Weights of a small transformer language model: 10 layers, gated attention.
Each number is 128 + 24 x the weight over its row's rms, rounded and kept within 0 to 255. Layers, rows and columns count from 0. Numbers have three digits each. The size before them is the row's rms in percent of the matrix's.

# layer 2 attention output, 96x192, rms 0.116, rows 0-28, columns 96-191
095:099128151112128117131112139160131135167157113119149144079133130077140120109129066155125125098105178147148107145090133130124092132082129119083152159106129092087123149153127115128147115107130129147150146166124144075105125143080154117161138156109168074140150133098111129140056135124127132138
099:144163122144132131157147100115152121137101115140110111144160147159115162125130149124144121147106158149132139127126176140131114131114092135158126098162146126121134099177159128118130125067136133133112133094126083093141159145144102166145109135120109153132107125154170096175160134144148127118
089:107130144108142113139151162152106111149135146134132098108143120121114111127107107148091112140111163132161161129127153127099103148123136091194120144149133120115089133149164154171150107145153149094064175160152124147160117132158138153133092179117107097109107131109137113128114123122151153136
086:126135144160136128137121113140116139148148132164148144113134122099149116128109113136118134130121133132169153152118153118135131153138142141150137139147144087124115151144171049141176133106140142170082124142125089148173188139170112136144139131169147125147142104155172132120150145126077117137
097:115080127114114152089088113172113179168173149116166174118100147091139081157129100117107132086170154114151137171123137129136101149125145111140138136130108123098121149139103113134132120133104158104129140117135134105126129149169155135126145100125165139140113126099094117123087135148122118152
092:115092133127155154093112153122143163150149135057143161127135116095113105137131116130081079099139173121162150115117139116106088143152143095111143165092094165103106159119110128142118086180124163177141099163126141140141131100102112107113138135145118153116170132112115139153128120104090111137
118:106111103111099119092121137145101169117151154133169170126126126125144102159124124084132158091144117128121121114131082119141196094167143169085108118131143118179165099091114089111117168097075129122138063146112145152201144120149125108148131142131158134159129143139133138136171107110085135131
103:155092181083164150112115120149137139135125105127119125143088130115147116119113142148109081124128107159109096127111127149124085134109090141160139126118114132076099147164116174153125125143184114119155091162099173122177136113148167133118128171058101099095093150099063106113094114118162160127
090:126148126146117137164146126108135123126104103117099127125123122130135155124133119126150093154131095101138097122114107095106104119141131121067153142159121112111083150134162170157126113138141080109155113157127097126126153168152106142154133081188170163162134112124160135152172164179069101147
112:173155130114121118144155112091116088082073135143090093175142124174143169131111180113137162167099121156103109133112107152128124115131100162100116109135129101107138106136104146123115158113115109160098140151122162128074083078114132112089152146119074121103151135109111162127123089066191114136
104:125128141142145111124147117140074117132128162156119118136137110128128131157111136140120114138124133112127140136156118109144120146108149120162126148118115118116121152112137131137119118157121170169132183115148153143151165125138169129120145151089128139108113131093126130158143075098178110076
112:125116141099165128112123128142137136150141121123126129107127120128105130102147133169109115106095149109114145144139092136130151110130129149120117120138111145147165121117103135123100141152086129151067123156112109140102097159137096196148145151185126092162126141167059121081096153170106176128
112:111101149136154116121105136146126149139150099120141141123118119110155112117132107146137107112140129136142159131141133124126113128111107119137149103113132122114129139135153131145125122111140125098144101151171088127113164147164054128152128134141150152146141102170103097100107157165100161118
090:156094165098143143115089125150133135115144116127118147137114116113166121093131141137123130116109169148155118167128140131128098158115133122126138134146151152107118104110077129144158115134122147146122069154143069114084169180142098152161104131152148166162127081154145113146140157192114111088
083:133117162154141120095134139129100136134121162129123145123125139135148127111154155140123137117154078108139129071149119052127119105184165087126125151105116125138092167098154105143139097163181143095123144108190087139101153131146104134116152106112116154125113085120167109143136142136130123114
108:148169127117122123166172101090156100095070121144094097152144134157125168118137157116138147180104123106149167143124118123100130151133088140092165092115143155137108098101135133166127126081106091140123117119180123146113143101129083118109155122164142172111151104122129143171125124122086096150
097:105117126128123138142114161140131116141150108132151138077139137086150115108099089174144101118133166165139120102119169140121103113167136083154124140064099135115120134155110150086121113131156154124128101131117142075130058113085144134129131127056105099102139197143058124116157104133158135133
099:131112159123140111110100125135136130123147134117127143149098122119112113113131143107122113115129141145131118120115135135140121115124116127099147121109144148125155147162127118098122145088127120151170155130107129066104130140091143120123121088112133122128131155105129139145127134124079111145
105:139105147116138108128129114151127141113149140139140139141100131139146135116145144136119158118123082123104135133170128122122137083160142129212124072157115120140138112128183107117124155101118154138103134142168149151118118126153111169127117164124137125125086101097099117098101108158113141105
112:128099130145131126117097157122129143135146110080133173099119104101114118104116111150129117093121131147130130117125156142143119138131112123092130130113125120115124127137132138112108125144135127106179109097111157169120094115123160084155136127157144130151143141119097148144150106107119097136
090:100120117100143144136134138151119139121156118135150137100117116110102126125159096143114143125139114100105143145127108156103150099164118124099151120132050127144137117114103144109079119181094096143121122172105116133094139103155095110103170103171127125121182128154082150116081134097132126182
100:097120160156135132131121131149101142161139128120136148120138140127112125144174114125107149122142130154075123140128131143152106118092099142120143133119143153110148088147081186103125151131158101100077167162167114090134150133179132136098185096068126137125150116121122121112104118125156150139
083:099119132092132120118151137137108122145153144127145109086105158115161121124140128160118120124133109078125097135131108098114138148102184090117098181155126137155104126083117179133130094186125127111095084137138081115117152160182109133113085095170164198130115101113093151131097140170107080098
093:135099127089099127118079132157150135148169141101157160096122145112152082119115107118136134090149131178152116096141147111176131130097111167096134129114181117125149123120130091084138148123123141122167084148104163117129091157065152108169124132127150100166095137121148122101134132126103129137
095:138116140124155135120089102114147130148126137103136139134127152148131132134129154144123106126130119132138082130143118123134143104129171109116109157172121083120126168123124109141117134191142155134149112087169131127083107126128094134137102163146121164126161149156070102122120091126144147105
095:109149093140117134148161145101137119130121122131128109111125163124099137140156121115114136143151065149130138153162083086134126107121102154073129088147129072108110120106133128189106150124160110107141126109126142133122141135128116139118161119155136166137088154146136134163142120116111151122
106:169147126112131128149150097133133117111116124161106105142124116159141166135131139158145135146111147080121152115097126134068111140148154094132161159088076161135085137116138155140110076160117111143096126114115152151079091089104147111110122159135112140087126161104107152134144121127168083107
121:120094147136134135084083149158130143159188128117177156094109136102140079119132100151122126074146125121129130077132168131130148138134112123129136138091121155158133121116133130107116091135117127097142097147088157104122108121113172120137140111117140120130162174116094129123147140122110116147
091:107091134103140144102112127156149141140157095120152128142113135101126092126134106106113093112141125133090176112166111099118124119141146096180135120108107180142136110097093174142130100154169134124168166142138129146120122127152142121096135081149129167104146099114094142112131168178081079145